Part of a small language model's weights: width 160, MLP 448 SwiGLU.
Each number is 128 + 32 x the weight over its row's rms, rounded and kept within 0 to 255. Layers, rows and columns count from 0. Numbers have three digits each. The size before them is the row's rms in percent of the matrix's.

# layer 5 MLP gate, 448x160, rms 0.0644, rows 104-133, columns 0-159
095:142113180103120121158126148149145147120080163114134117110090158117166106147148127159176153146128114124125188178116163186134093127169140203144173156112055173106108122129027135112133098091115159106123144107107107112183124116110112117119161072110064171124124065105194063146109150147173115130139099143089114158086113125126089143134131171111137131128139131080120141111155096082135056129153098092107136100101124069151145096165162119145151108125158209041197163088071100105091143141123151
094:100093143150158114165147115123165078101162146076176090162150099122078167224147131123091114120104152106141108129102121171120086106131134106135129146110102134208124165144165130087117135137127095118141077163129143146040089115181096172150139092047120137090076133168123132123104110115121122135100167147150138125177142110178105112151136141163144080178143106109150169100083113097106196108116110162098107206173116182120156097137134125125087100155128089164111203185072131134096101079182115
097:070114207100128152127079088133133099157082119136158106067101135078133162073120140139085111079117125101128160204135177131139137122100140150139114158092123201159143123133133166121122153147172082158076096102107103130101209116114158136095165169138109129125093126153144117126083165140150182085096084107115087119156094148157151173067192054130132113130116112137150105129114204182114119119176176090126171181107078146110107140135154169133087132127130148147053172089127126124143145155173092
102:138110115132122115142149083176136112170103106138129195048123168025048148136170122138112126158138070146082138101104152195173143162136115152193132064163097084075202145117119126117125110117170097106153122102115135135134202089117145178119111092142168106141164075169145089132051126135127150163102121097099141053138128103126092166127137130103140156135107131155103179109122156142091138097132099067051092154144188107112124150120159138137153104133130103120160145098189111127139124131127153
107:135174141089138120133120130108115158201153148142155096126081171118054133114088120133135132136129107073174111134096093211116070066116207100118143137112081068188188105070087119128087090091092106174109173136166082150086124146144166123173133158089152161103156165100128167105153121075109130190094134143169123123167146184121158127112065125104153094099114096092156124080144113130105138118122106128136136127113128059149147088085089189151107170127093140103162098071119119099150103143131108
109:103090065131114115131106089087122110139135101135094134078144118066122140085125171122116166096083118094145117069091095154068139166190166141155102105118160085118164141099099104106088116132174107164097097172176109118157156127220084142089174099135137114176118168120128101132081092138115084196110126124142099127096130116087120096160100140170136133120150129156102128011163144149152128151155140103121068166102122128100165140160112155086187057125102141119083133142205106092080106128133140
099:113172106147142212163178152127110161050125152113167133141102106100122158124137123145151104132095097127162144173146112104105146170144104078177113113175153029155151113150159100164145098084174120148142090103174151108122145138087125164175147193131147140149158167056094158109153095107148157150156176153179074182082096122132123126085154133107101136182107116123136114099153165171105093127165118077033173098131138101125118144155055151104135068161126117142125137149107171139172143136161100
101:138157100076172112113112146086143096122164161168157113140133127119100156079112126111106206191122116095167062131127072080092099107110092148112145101122097165140149173173067171070154155085163090097173128132097092160158178114134096091123168182109184160132155118078112172205094166110110156101125178140139093115100102155090124169129145131120145148094164128154085156146157118165065114097164152057196144132179140175160108101090133111124129121167057124124161138121107123151142135121126158
103:126095098148153116129129130122081140090134106153181066180128095155129145108090116073134155152141181146105158127172148174111104145143089138112099167083155089158180073096176151135093152168131101124142191099128134087138139163117150103094099071119092100100131186108145137138129137063136093124119145110154085126113127173144065105169058131101121170147118128178131096144120139047132168091103169049159128113091122121116105128123117176204175095132164133165134240142154139148155126097140164
102:109119125101155105165129118092110147135089169201137132093135091143100113142143115184153138122089122072169057123083139135147098143108104158132146108140129124118140177062134143143116139071131098096088204126112147127091124095099224124165161117105133136074142107134149134153171094125161147185113129054151059081164121053131111222162131168087147100101137109149145181163122123122094136112154123114091152202143124166082118172096115156118075125126119167155093177080137102137150171160136140
101:135081080164131186116122107187046126115157132123100132049169074110115159143153172133056148090072201124136110155111132103092103115168129085150102142070076086117110145107220119099132125152167101081093104080101129155119128114156150117105171061136095136099119130090118084131131124115099145111109158091112089073159135147141100140113121159107119142114096165131095170099115103065134095130110079130133108138177134095091147157153146120184137114176201179109068122125074132148124111138161159
092:081152127086172139102107143116184121100182103143200165115155154053115207158095094098049159143159130206155101139182152153098129130136135065151127096126118076163182135124136092103133124082134103130103090102140062118165128110149110152140086107146135121138081129200160164118120089148107150155160126144134107115094121143113091124138112111132114141128128072042122131122030118119169135140171085129141141175162140118185104140151158105162078122111079122169147157094078125122117139079136091
097:128173148133171072132157138128143164112153131109148098087086092185174147193111104111149148131129063160108171149154105171171136146121146152050138178161126137156094141123153090095132116110114151084085155110115090175089065132129135174140086090110164117179118128151153173091077114136143147103222046164080122137140195104116147118164119137068104145127147129132106126114143081093100120119134062084167099148109119121100088140149162070166126143102142100114140138136119137129120162217172075
099:140141089097120124143119151099075147132116148136143190119111136100158121118151118122081077111117119124211156120188075117095098121136147106214153038101177144115172067133203152157151161136163132115135132074126141143153193075125089106140124084114099145155129079088157070115134128144108149162113136070128138150143107200153169080123098114086193148097154147157085142084183137069129159114144096096128101204128123104130099160185162125129112113145128174159097132111127149124138137094108180
104:078103115128159087135086081083204150139115155154132143095133108111119112164146134137047151115147155097109129047125148068131170162163091123156091128142102112101143119155094102091135199058088165126095135100148151154138140067124129107126130140162139093074108145156122088054092129109166079131136086132117168142101135092149179175106070084081128126101143149103164094122172109069105147096154111135106161122089072158140213124075135144166163126114138096121087162108167110132129059127158117
098:130124122180171119132112041107124100108100123125179130084065156134086138155095144083139163042144117087129116149110092082131122079082157160076168075118165175131123108082110152100100096143102130122118127118108045089110110067146097170152058178098147140128176140137162095126157164114119158160091173149098135174118093161115159124144150107159160110122126172149171128120118135155149056089129133146111157128074139138102087099178089075141158185128108074116084148090158109134186081125126144
101:100114153130085110117121154122138143143142100221081148085117123111129123132180129161114142130179155063169143141150100145139139145135139140138057106119114079098145169133153093060146096143083078138089202130125105081124106108117117099173128090025129144120137131148137125146134136110169116107095126108135121146104138219116118139190064154087121135193147150106105156090095133115158188099127100120133177062097110142154162103115151117144088188149110062108149108174105162191138123172188126
102:106121122151177173129120143168103163167125143138121120139111190166108114179134129185123079107152125126168137096147058098171157131177124142108129070117180111115142198111117137086160143122156108126101126137092105126080092126158110139094126094127120166044066126198081131123158137144153144116075141080124133158097192074102123175104129197125159138085113185057110104056137148138169164134124134124086082159122167142100090142157132095153138117110097136078101058106152156078179085153118120
096:184193107129191125097119126079083110196122160135188088106180146109134082185108121097147070104112177121183141134078102158133177121139046148061071136132093126177117154116149116085103160108121153129125158178131109122154091118150155097106107123054107109132087171155115132116144171215101110146140137088128129179112147129147158120167121208098139084143212117139078133122117158176146158123118093091085133139116130135116056128174136133111151116126146157080120117112102099105118130133133105
093:137172144183168127122154151146107116186113109133148171132141128122150108138073133178104076120126077139099166068178105178084140076096096177099124085126086150099205182132106107126175147122167110114139110135125103185115132098050152155079168145089126133086145153123159105116088188134171077093084095150148138099111173178046129111104120130165173124138121110101093147143049097125137140157140133096157100119142160122128171067138126166169077172118124096163084140114141135160068173113128131
093:109151160159142176133163158155066176121122137102152102185074080085112108158115052118167187158098132108140154094152067162111103130131137168128134142113140118101153096118120147095109152143102178121138066155050085116141160089180167150116145079190144148134097130073145113116138154102144114161140068102118186135105142177160111096137204075080125147137144078118102143081079073127094170068114132134098107131089145121133108130119147138142093141091142147180154164169126130131102197093075160
112:111132128103162211075152099100172137191139172103141131182112116135149173080136147115146142179174112041163140129153091053123096097061148116163131131156098092143115082107125090115185150102093084155087108091133126180115117110115096095107105177120140124123133089129139119154053148094125141169129060142121145149110173139155136119130120131165145143165124134109134167121095123120057078092192131110135185146122083150097173158121127183195138112174107147137097127185135134131099096189173149
106:078138093067119140126109082099104126153143175070091085173135134091131138185170149109148155109156126143198133097119125180169113129122102106155074142104142119070162103068081149127102149106108109058114145143181140121084165098175119118098118105165100143107186217094134145154173127120092133113084091166113119102110136151148080134144109104063148160135142145059138104074150136136119121169149117144102188121158123125109091149163140158105121106076089042107136170113124124194191125136171123
104:074115175067165128149150152115181125060118159156165084168170112147092148146158157125132104149152153103181105113140148152058160127101142048206146090172137123115121114129129138071107121083071095110119098136130136098144137140144110140147126082106166144131099184086128122167088127158097133082121112093118070092094118139124113126085117203169156084126171144109129114127102154142157152093126114153140137168150193177187152086113129172141111113180174138049066186101099111088144155159133131
094:108149078117160158139153123110149153093151142106094125160156128069145107085139092115129160156147051070112108139144130081137151121133126139145074130160147053146119115151141082122175106136146105126080126139076162123100125153137210103100113092170131094092107145167122079151152099063106123156162104152150129100201148132139108081222129095137151138134139125139125084135083190111118133087111177096113149158041182150171139117158154083153086131065144043144132076117137135150129117115182154
108:076113145155183127103137119143107106178119187097153142153124103081148224093073175163100142149129076103177108128141205106084077101156117106123151108180121157123080098115152138098148140144158114158092152071112095101180172135116103102169174097130135158091180115104142089100155194135130096177130159130154141171155095142172102154092135122128138109139181127105126158077114084150152223106122103118135106136173137183122126170133087165077115155153144108132119135168136146093179063154145107
103:122143098138193158106179130093088126188151120152135119159099124121163137142170080118128109101172145116145176142133176107112090137158153150122138116098139091114135080076158132144159150092068126166159087072116089129104174172130151126155132104083109148172131139098092091093153075066138169081114094082147115095112107177128183107137100101124177131134176205119084092110120136189081164136128102125135129102129101129158153109184138232198123134109166194151099137103160175140140115095183150
096:147100083074121116148136164148119110122086067174114149064171190129152181113147160143130197142130112119151111128082082113101143051142111145142168122135125135138128159120138124103167114107171139158105139137110175130105120096173134052201096138134127153075086142129118081118132106120160180157155199131149093081160078058140125164100095146169135137146149205113076124113165136115141161105121168123131168100123194171152144128144153102134164138144129113158136041088164155159149138196144181
101:138151137122208100137147149134084159190137075175162105118176157112129156172103115148136127162099140099159146110081152130128103127087144137125135104109136084152106103125118173138144087103104068127057127127079115074073140180131158116091166129043067171091118165155121118104088103115110151162113075135109123106173148171135111115122139128116128163165146133076169065096074127129101168126093134047111154103133082123167144111090083152180131090057148116135069128090144099089205116121115151
094:151133147132154101178151126138164147097096120097094138164114071175098119123117122119139134126124152071111092171138141179100101117173076150153127105148127146155209091143103116206165176162169153106164128103104086070143152137127134145130067140104122140148165119104151140133175088111066211142124140049077110168173106082138051156155084122110128102135105180134112111130159072082161101182087115128117135116139107115237092101097098162108114103139106129175131147134155144123138156156083146
# layer 5 MLP up, 448x160, rms 0.0642, rows 104-132, columns 0-159
099:197153143103084207099067141138191153047108149150123155157142134121121132104209087091125111166134123133123127139158133159133151150115124159158107118125165118142176150078128093156082149097070184147092089143095151155113136188154146150119097135107103122173163097135152104098117106133105133190145084111124092106170158069156116180152103166104137154150209149101124191103127156077091179113074141096172177142098090164127165110141102151087139109088089143126088116140079121100111080172137126
102:162145168068126186144164032084146162162051122095106116176137163108061100141083095151138084203128157107156118111104194111158162127115065130137145111119163107124104175130089125178122137120140108135142121174130170118139161096062154136084134183154184115115166144134138127085137144136172165059149158090159074138089149135105110123152154142137153107125107159141091094127133156133108124201138154156165106128066128119196106124115105145154133138117178096144080151111131086062125137171119160
101:141170159154145142116107118108179102151098130127181142206116088136118145104125108105096140086145136142092159104155125140117177127131077095110103082165145159152063073134104120108150151169153088109178141122097174097130173079103124087154094112085053104117146173069136154088122153183126130117121135027116136151131209149139117104073155135102117118134196143166110118133121144134107151131134155148034110145090133103170126101113081155045105123142126108088124114097109184153124149102117206
104:165095067144181133183226098100130114125136160147122126131123124146151145144104145122148136145095113140157100172111092092132173145138135166173213146157129137151075119094104160148104100124154128135119112143137128153076082104177138152160066137121095179106115104076126126173130122100084128156123132113089085188170137108171141165066140113121071152106174137218148111083149156100097203089113116181116138133098147097104120124110159145111093129128128122145089152168066090188163180126200113
105:148124111085132159167087161067139070096136171095106139182106110126171103115153084166098068126101158112154136100183112102117166043131123116079083138133066131186178129130112110147220124165137109146108139044142154134112132172124122134101131118084076125152169119141166117162090158094159152100144093122121136144128193118103106132119085138123177164130171146125067103122134148143159081117133172117151127118071090187199133106170157127152144142099124140116123138109123151188187128199093155
101:108122147126148116112092096089087084182163130144150195123131158096158161106138106144123139087206115107160124125114072162128091122142097162183146146139156119115096106117129101142151172133079116170141127125127130150126118169208148115112137162138161128192117194168097124071103155091162072123112134144169083124152158120103126099146034149156155103149184137066113120151123113136141095110096118168117205104085219187127136185133102091188072149125132103170074144130119100103169161118127109
093:128107169079117110103069125167195140126066121153141136182089105160121084108161153132118088132088159154095117119088137150061144084081157168141117107160134156167094150056151081144087099159095096120156166127125151149105193102156100150110131134115138138140117109076117219156074134158135176155114073152122083110128090058128089081216100171088127093130091158163110186124134131106160115114189166129134106153094155123139137114173142141156123106073142110137162148172112143149164094095133157
104:170198092085178111112155135086128142143154168140159113086133113131109189119146141182162154192149073087089100158185153135151140159120101178135098139127109168127138119142141178161115138125119108146111187120109174101162135124140119112092151129118129025072118128096136198134121132090032123177174161100136120150113096091155102228148135080068135138158084109120159106115201107144117147126137115093145141091121135118139133096091167165163170077150140158123161144128105099143147113087171136
096:137109117073143080131127109163132135067128104185144105125060096150102106102092091139110097107121071128108133120141171158066130144140079144148108121116188132082144137149080123148106131136137106062100168172053132146100079092112103090127114137136090190136062115151150126209108160139159140092143172141130132111131173070127144117096173173066126115088137135168100183114101117150129140133109101209106191104130101128098098102098120082128144154104061187131153102167134116062153094177148143
097:093101093098192163114150128093157167113096158120132166073137148147053104169199146112186148082159133128163127142137146150127161124050113103101093120183134097159084143145114119160135123111121084152103085042163170129110087079137091183136123106152147114119144142053124156112124094108145089169101148147118090139109149140155121181156128215133125122085110141093086181142124080151105085177136157129181088183198152100091149140117117105133091133136114130166101105114085124156089083085146124
101:124093113118135169115135108143125124164093093100135152158168188110101078100102152086080120080088129152128127027178088109124143144076093150125126134167114161132102178107104119146146102171196108171149117144138150197108135166095109114105101190161104105206104096098120153107130167141120121091102130131131143179111059167096147160078166086103111093150073147172127153172192137146147086155160130109156125165070102130108114140147118106091139137069147133147162208144133132082120069173103112
095:149173166088180164143117097087131152128148150160135160087114086133119131160148155160135158087128112134158137079176052157118100101087155176147183126157184127125107121115073158107071125094097150131146109097084152190093163147161136180152123079184182089090147158138124063083149166123143147129059181194127110152112165100138219108119165180124113150145089083111155148097140098150130129141123090049159122166128129163160144112125108108136195113160139146125125159073140155152151140141096111
100:116114065201063149144179108143114105141156091041145176164134114114189156074160146121101130147154146138123123092141080150117140097168132121107131157096123136077132101118147144156190092146085127121129137097101141116192112089130094121071150126149161184143127108136087151139103123107110114058135095150113104108162167148095121133101138073190177109110123131112148103092181054086063085051079103091148083090127185109125122178104152108134159110175150130100185089169126124115134141128105155
094:159135136076162122100128052036111107138128074097136089088153127121079122157089143179131085118120116075093145143089126141150132145137110165093144142168136126093086116123114092132132090129157054160111138145142099179149095132148123125144101115159118152065056175056206152055110132125137106063156153113135115085141181138129090097152140176128125121146111151073127157116147151111110131127102096130137135075184103148136113090097109141163077082120197135123221102157184121131094110122152121
102:120137141126105091095110177127119159141100112071082128152149119125154155160103111084136156122092135134118123136144189065170094175100150165093152100176116147112094166079145167112142120122135168152052115107167133070122170053173161125157138117103096142135155181204117110108126117110167124117150120124170139117153107125136163091171154123136050113124163093110107200107133217107134096132100128095117186117089105145082115210119070161099128129126151165115102084183172112122109177171077149
090:058109209129169118113118127102165177097145135193158211153157156075162119106127103124157092156097141145167129160134172080152164119157134086188108099141143115112083140079107171105145132106169151151151157121151170170134113161111110095155154125173086058153095179145140135127124056069155148159087133122130121161130085113094098121111184107115159123120144166109132150119134068148084107157198184135144158115113070128144163134148146143169175060154113133140099082137128105079120132168161180
099:130144133142114107129061155099188161137111149131059119078135170111189117177083118156142058091072137124084161211140140082138089156087177116088149111087130125103097144152119127115146132177145185072086076183101183131096053076070121121117161138150092134145141109054187145054155109202151155115171121153112154163123100146144094130117142156156155143148132131100120126136150102154137138132103110143110147132137123125143135148141188170144141195076114105134081118134113160115089120104098147
101:123119165107120118157139131111127122139151120144123162032076124107099121091093142030129096104105149167089145153181108073110123089124096103074190122086117140177144182146147119073136125130120114138123072111111132123091140127144110197137136178117124187108127112123124108165044142146056079175160151129161125133173152123151120148094186106135123121087102154108184105105162117125139188208142181141076186093116169133109100167092097147139123160153109115114177144111079141099132110066141140
098:142120146174125138106088142148098100195168123113134103109139161200140096140091142123163087169090098134145168109147167149145101146113107117182139088218207171108101146151131179226108114101115163129119152130115164130142178140082122107112186164092083151064109127116088133121195130148116093111166086159178135127127078101148159113122114068118098158149164130100089107111115132186165115151112177050137135102141155136176165137087164141078123130114082138101136085128153113155167105101173107
096:106115080161102063115175154136075137203115096128107116109168090111099081122167168190170108098131139114187151138110081070086069058091117144101144116124111128169144125116150135104093129138118185183104119113105149134160178152119177107131184097138081173134172116168139141119098143151162131106137118164149119130106179087199113192123088141122136168087131103101099140151148060149122120109209121172111137088137074151120180088110111117166110163129101132058118127174080107166129147122126151
091:071081136082120173126114148148072120067104160150114097142127109079170087094152160115106167093147127177122093106107103162156080143133118115171075132098130141086089174121133120095127093132149151109159163125141227119093188096146104055109124119094143173082160094121065133120128077166138136165154074126157108174145086131079143116093113122153176123123152115178158195156096167185116163168129114136146160095150176126103144102113127145158120098104154142096160117085091098078209133108093104
101:053126128123086148141116071094102183091119132132121088128107151136153151094145126096091152071173210102148120142169137102141125149170170109097151106164069169087088070155139127153106132073120122109138130085109119168158157191200187096132076123123132065111105091115174097079174087131151105160143050137137137152118094123144175104166150060136079161128134044176166104143173172150129154115121102117109159090154099144093118128154135137170149152139150114130148098164106151108121162170112124
100:211127077099067110105143172080111086141089158148169119128147086101136087134092157137147053126157107142141141144167150106073181116115140137185158134108103075123151136088111112107141080132180125120142174125120184171164168099186120100157144090170092079117155100154122135153132119155120129137107174165111170143152137116125092087084064111131105114153065149170141148108117117193141106079201162117083144120196179113110076142150125145106126106133134135105187112182152098106179134076093147
105:107156102135111134093157140139137138194127145132106144120094159072105124128139158100089149188120133117159112118116042110146123169147148064170165076083078073118099082057171135102111188133122094150160081144120153139145178170167092134088146129094165099121139171214122168123123154115179144161129161083171097203166137108155186117144121106170053143144184136121216116157155205141132139105113103112098118128097123134144119141130125117164151134139164132130123096118111136124063128087155155
100:150151104051136201158085129099139182138165115101182095102165145178132122130130160143114104089120146056157124174126095054109131134156094133163140178088148156114140103129157144100140068077070103148122070086132152146150052157101166108181132094133125191113134179173128090070123101143103120072129120131093126140181125130140112149128122123149159139054161176097083101173134109110104158138146118142155145101159125100131087151120173179083120196129144097150133150137175146188161100121150093
107:180151161133104114106089112136107189153159098140211135119122114164138074130160194098152128184120144104083145171144115133169122052131143149164117192071094135085146077143131111147119125152081122130120095161152112138095103109174153107096120118086069122123106096140154159125138211132137184078158098134148068136069131100102167110123148145162148090092157161087161114141169143146070060170169141145066159123115146160152166166123139109151152140141133167133150136037134118094103126158162084
100:090125110120117141119163067168161143107101082106099144143157085142127116104138092176082137131163154146137137155132087166094128127157157082119141100153065160112145124089093136169116085094113141122131166106169139132156090154109177106164119143153142091195117122087157177080106106123144128194153071171106137089116095190205156105171161111105102130181157159178146089149094115154100122139141158073096148118090128043077117113168185119140111149155151139107106121140151072162122103229092077
102:122155123150127108035107102131139155144185075119169144130156105130149166176107120083184087161140126183164128130112114123053177141118109086133148144155211147128127128088124174087098081189094104110153097075132143095145140131099162119093161132108146088101140149082093119098148159186076084139172131154155120185111091154091113118107115117155103124112117140112205150191215162091139131119138152109139151155133082135154133183137081155131080109137135108086128147148127117122190154063092087
096:138143125033172176041113132112174217129134129179115142143129127088104099101171181154107091071131130175131102133151167114119189129150148144110076145162212133122092143129180133111162130130120172139100169133162183195152119089135218128153142140096112132139099177039097100144114157081130104132145129190105123111157106107098108100136126160121099176092109133139129147113090155122104144092133158124197143125108102128140152132088139126150129148123095153091092133053135174129098118119152123
# layer 5 MLP down (transposed), 448x160, rms 0.0639, rows 104-132, columns 0-159
100:171148170175164087083164137171125146160116119088172086149205144108153153115152105179123180130093184162161098116055150120162103119128141107136081108127129116157141107132134090174099073145035160131194101198126183114091175105146129098160131108124105127089121128092073092126106080096138156111123159117139166128155071089185185112126105116127175137102139164114123082093140102084123150163145163100078115183127158140113152157111152147114121061153117089106102140108136120146104108207158124
099:105126154100171134097129083125135127122144210073106087152114138105139129101156138067155175152173092093154131121118077127143109140152112169142086099098145140085138102106179141072163168092114109150147101117119106165146145070169156131166122107206115131078162094072119094117173093125157121158129097153151119100126151162170154098208083123089090076148156142116120087136155041066088167110084107108120139103107152162089151117108067118185145127124093128083144095143082104182149096164100081
099:182148104141170130123119075128089109158125106118091117156073135086174182158125145119100135095076109130119105129137143142154129116085128092123099141079160160110130114136126085172156132126161098164122113187139120153115099195143139135128169110105127140106144056174094084152123161086078106073127105179154116120111109169105176162069130154168122023131169080117147130224101143130061132107106133153123142187129111152144188118118069077158175187165116160159115147120119087086147141146086165
098:107128106120088114169143138090097135158102102153191046085145158162096149107125173105108114184153152067076155092126091168128118170124092119101151103156104103125103091093113146123127107096137143079103114086134135104158102125051157120078100097151144095158130056097148082131112101176131126144118131098156150145161097105112153135114109111118117171082179154190106120155107153068144247132129116101161114159162178116113119163133137138162099112142181079093161116035131102110157100166160097
104:137117166153107113145113186183134138106199134126159134156149155104141120133130159152122115025092096099155130125120149109142211119196100163143157135147199124144155147110087190104111127113119099127172133163135157066104087160115111130124112085109089108154122141144085123146099122106140091060130137163082128123154053122091159108154161126138182113144133074182110136100107174162138114188116133175047153138117185141149157185147054157160127107103097136128194106076162096133114138127105159
105:118141073064115078115127133139143124116112142094167142113146116206097111149119131134132092095089160118115140180133111093137156158189131126098110074143113120101142130114076127172094100126124154166123177163057100101136172185098110156148090118071154068126109138198161154129122155092142106128098126092082107113167120093089112096132143100132160022134151206136125137100102130071212120097106117155129186138151137085089112116085135178158145139150127175070153135143178200115115151138119102
099:094118152143141090153157146116099135123199040134172122051112135106150146170151129161110148182129116160180153156124098065122143142189152106122090122135175100130146192153118157164104123147158092134071140185108126153143090129085097148113142091129125100116118177058088168147062112141122113122110125089095229138123110096108109112137099131104123167088118146179186155092060154099122190076117082120102182133139157124112177185151141153153150120145128123133135133097086120098116083162158098
101:122141103094118064158145146098113174110115209099164131116149081067135098122159104104104186139118124167111126070115146131134134111161158122102116111188114102063149171058127114137097133111124111144133101165172110153135151129161143112123191144149127098162135146144104103131197178089065118105123128170169099142081157116119136098182131078131121122100119155120108107207178128142103141118177130150150165159134116164145068167145152088216124119152142157108050097125146103166154167116166223
103:137147109109123118119135158157127106091131118192122134140111098103139151101128109172204134152183090134126122141106110179099139164130101123125123106121107135172130104118127195130107102133095160131152191138139065152194171068129114118098157119136060106142099157117112147117181132148139071126157078135152176069148110095176106135147114146084078100128105134184174130049165072075097085091100143097042127078095067132153085151134087189155156127100089158076109094174132102143082116103120135
102:191140108103068142097132148140162119244135140118177157116145114101134118141166111117068115131123185170131127044157088127162158169150187156175144133149170115073177144126155092119089132105165117079176132170112135135162123109166121194139150128118175118141154091160138143136128157107093115148162090178073125122067118105171166069110099154128090149097144135142137158197166122086186127164158188097146115111131122116082138107142104076131123155134158134108114118163126119135076196081141151
100:143089142161188168103129116179171073162147121133038113139151124093124105151111155107160153118124094196137104157096144080133095131100078181145132094174079123102142125066134106151091140106183179108130074097132030104138153138165171127189115173123124083152134131087108134074167074174153132135090096091095108173138079164092080126130105106074150168093093138103172061079156091138110181128140118136140141144136132129131148120171133132146159125137123136119095177143117141082128088144147183
096:150116089178140089066104172162109091118139141151140144112131123094114161147107096125171160083122136112119069115076092161161130125084126084115138149058095101121104155083150155099147137137092097149146091164152162091116125207129097138146065119104116099078155120160148138091124119113170082097128111190083151195094112087077135144116109097124161083136145088096172188143129092122080130135082166170128114074145103135208162094161162096092110136156188169045121135154143089163107113146092144
102:120144104114120145106130092190150130064101161073108074116129109122056087109159126070088127131118127128221145176167079137190142062108133125090080131174151171170164084105150138169134169122131174122149170102166088097146138137123089056108090118154134195128163120133115122079104175125103116174111160157101097168087102149123066134191143131121148125138099126114154131167146056096060114148158153109109118176128107189106126154110142121103077091102133135114100142113183123091113101143101140
101:125097116111124121148097124104154106100181121156113147151112094136167067140134135121106165116100051113135101082126096145145112127134080133136190088157066131148154092128103149143072144162173127199126152125110145179101118134108120152101108043074128146156151091166109167118154081145112143124107096140156136143147166147148185152103078064149114099120182103197144117102054129155137140037087122090103098096106178102179124145134084165082164170141108113086113089121113163176175135172104076
100:099120147175112157122070119173111173109078153156098179150078116190164112100117133122129095115107105150130162133125113122106030178101140122165065149154077147188160049133115088038126082142135192089162177147107146161138142090133106123135129132081139118132160148170201126094191130066121088122124105095083153109174114076156143162084121127111068149090119119151120106135138136139141081142112123182103137130139084084112113121095137079091084140078121143094093127103151134157098155116103119
096:128122059155124122139088146121119170107126103118129048111091053119178114148118183159129153120136089107151140119132162175088174155109153197129134082122136135129145124091183120149138144081143097123070110170160142144147128093161102094138115117132160129122141078199092117126147190064148079159102127090155136106160106101138079136107154136088180045157147116135176162082148064170111130174053121163158143137130114108110121139155147151159114090129103087094051094092153135145123168110112201
102:153070091207069130100146108150159109132078192153173126092136136134118167090073143168125104125103109150142168097119161162190107090099130145178114108099147131125125092182144104065129132088160149139156175172132201117088086133160108160159143059029097108118082073151139135143140079135134202142111135113168113094112130106151165148141132091153089109106139138126066176126139109109119127167179102106174164129107161184113140121090105146158150150162174107109112152089137146158132115090151173
100:126196169133133098118196139183158134141094078165166196124181103061114153154198112128133114086117147124103162112104104095118096130158158102126139112178178127107126129102146103177142118091099098097165130120230110166127102093131184177042168145140116090193149134163143133060068108097116114101092141150082127081140118128159130103174116151156132125088152187186157146169117152160110122149150143116130113186097113114099122101069136137166127119130117066124146142131142099126102081103155113
097:110146166083121099100122170130157160117135143129135106108101156124158086127110146130138151104115149123165111170083075103140123119144151156110138072051078130109136158133142104097129134152170088129122168029108129130130127178101081199124145087111141126176078160125142107182077162101084122143108112115082152077159144153172129132061119101161154115099148103176120168063135092114124103158130126175177094154086086110107149095115096118159128143125196183173076099144100153084191143089046163
098:142174113147172150184059087193074141144146136155092124088165149084184132103136123151148180126134102146130092102149097153138156127077121151132092181053124165117200100130139119115144103130115066096170130135145160161140156126168151204067148164110090070173149141140128187112146110095093164119071073183110147146175130142128093151124166139108121152146113085129191123132104061134090207107168133173130157083139158128111126134083144091152140143188079134137125110115093119140149117109109112
098:134087142119116125147145101135101126091146143114103116174088093085085161175122178119122103062149128127146100137117136095102115119166151146117096133123096189141137141204161178070071188120141113073112104100095162098129099157125060148098139106140116090156164148092152134091125113159108134097096092083151090147169131123132157126080194128116144108143124128096133103041140053151127173094145095172132134102162089191189140092156124133108102068120094091208106169118128163181151081185151128
097:208127126079150143109115115119129098158192123126089143118194144086105072169102120149128123100114115145106144141132126159099143094148141111121093122102122065065125119101113159118124117117161077198141135126124102156095109158155133111102160167161081059083096108099118147093065079102143168138120183110133104125106133217089148163119116156162068163152171126127125184172093130126112159159227133158108143082134128162125106148136138052128119148136056111140163104152152172090121169145192106
106:147120102159097142151141129101108167136157081135104164114170076195145183123164124152140116178204085131146153146106096131115180124135163124126153113165172169137145173128130139140118103154111114179106134150159102149109107116101157072073124081110107151191142158119185055100156130116128095095119095145100172092143121116149170095170035187138114163137170142121098055112083148169101136146099184065142136127074090156112143124192116117203133130117141197090152095115117135141154115103078130
098:084170093087141083126079173088106141147142108105111110129181138118121132114121168139146107097149113095124122172082168158107088109112103170081166109142133173074069145092164153147151095176112142151125136107085109080190196100063150148164106156154105136146137170118145186182128069134129108093100164132219179104122175111095121145142144153150153098119134103110129117195133168213180133145105153072140128159162165176131120165139095112145157131160154113181139179178118121095070131144145136
103:149163133120181151121159169137121122081173102114137095145143098108169126129108094183110086182114103128130133131145130148181117140165139128149179133141140129144121099122091175110140143145076189130172141131126131174139212105167145139148094080093122162132135119101181094130138112091122156139112139126087189183067169099164135138109100131128145204097166135123074135251128099161142042140106106150121187087123116182170158120066125168089109128128179132190117127106163144138183118102128155
101:154103112141143112162144138089179125128121125081205141123166124174052147178183175168141112118149124138163099104176146173162134167137150129084197134201165178113136109136148083133085134139176151163067107117133099144144093114120200081131114121175131074122133152138133111166129097181131126090156124107135221112114126107143094112179119097091178123112132153124057180091103133114189116129078159103099131067152161148139124157155153076143124098100103160086162130124124169110103080092103144
102:143159180170128088128168078113129135136105107122132140203165113169054127072162141158111167135148112130115087156158091132110204135128081068130133054112127160134101148058138080112107102081114094157141107059165144140138098105119123125144185141143110153104134112110176101109118105127117131131144149164100085113131063164181128143168181147077163156137094128129105120180102122125155103124075168080141109172099170122089140102049095071164142107161192109173089085105106172162128131142106138
094:126135101115150087066038133139155123107141134142121084107109147115127141111169106101093194150136130116098127142088092136164086169106117075178170092168086112158133140130120118060076153136091120095183130121140137132176189150086141143102168131099093134152126129187114115131171128137081105163119099120106083071138107140168131133126128111134074165141114124089182098147097162099154113091168117106126079132092136084116053142133131096149118144131114201064137193146049098189059091152092142
097:078152061142141105125114147112139145120103107108100122138165088134157165132158089123125048131169097068176190141142150149172144096119122122139141042093126192171137185079145168104091083102116138140118146143120129098088086164179172112133162087175203075185105115105142123165173148138149140095108129130104129157120117143153148110092142171118114152130096135059117155159109057131163091116113134191092102082155082115150190112163097137104149114192086171131108090167117092126135089120099122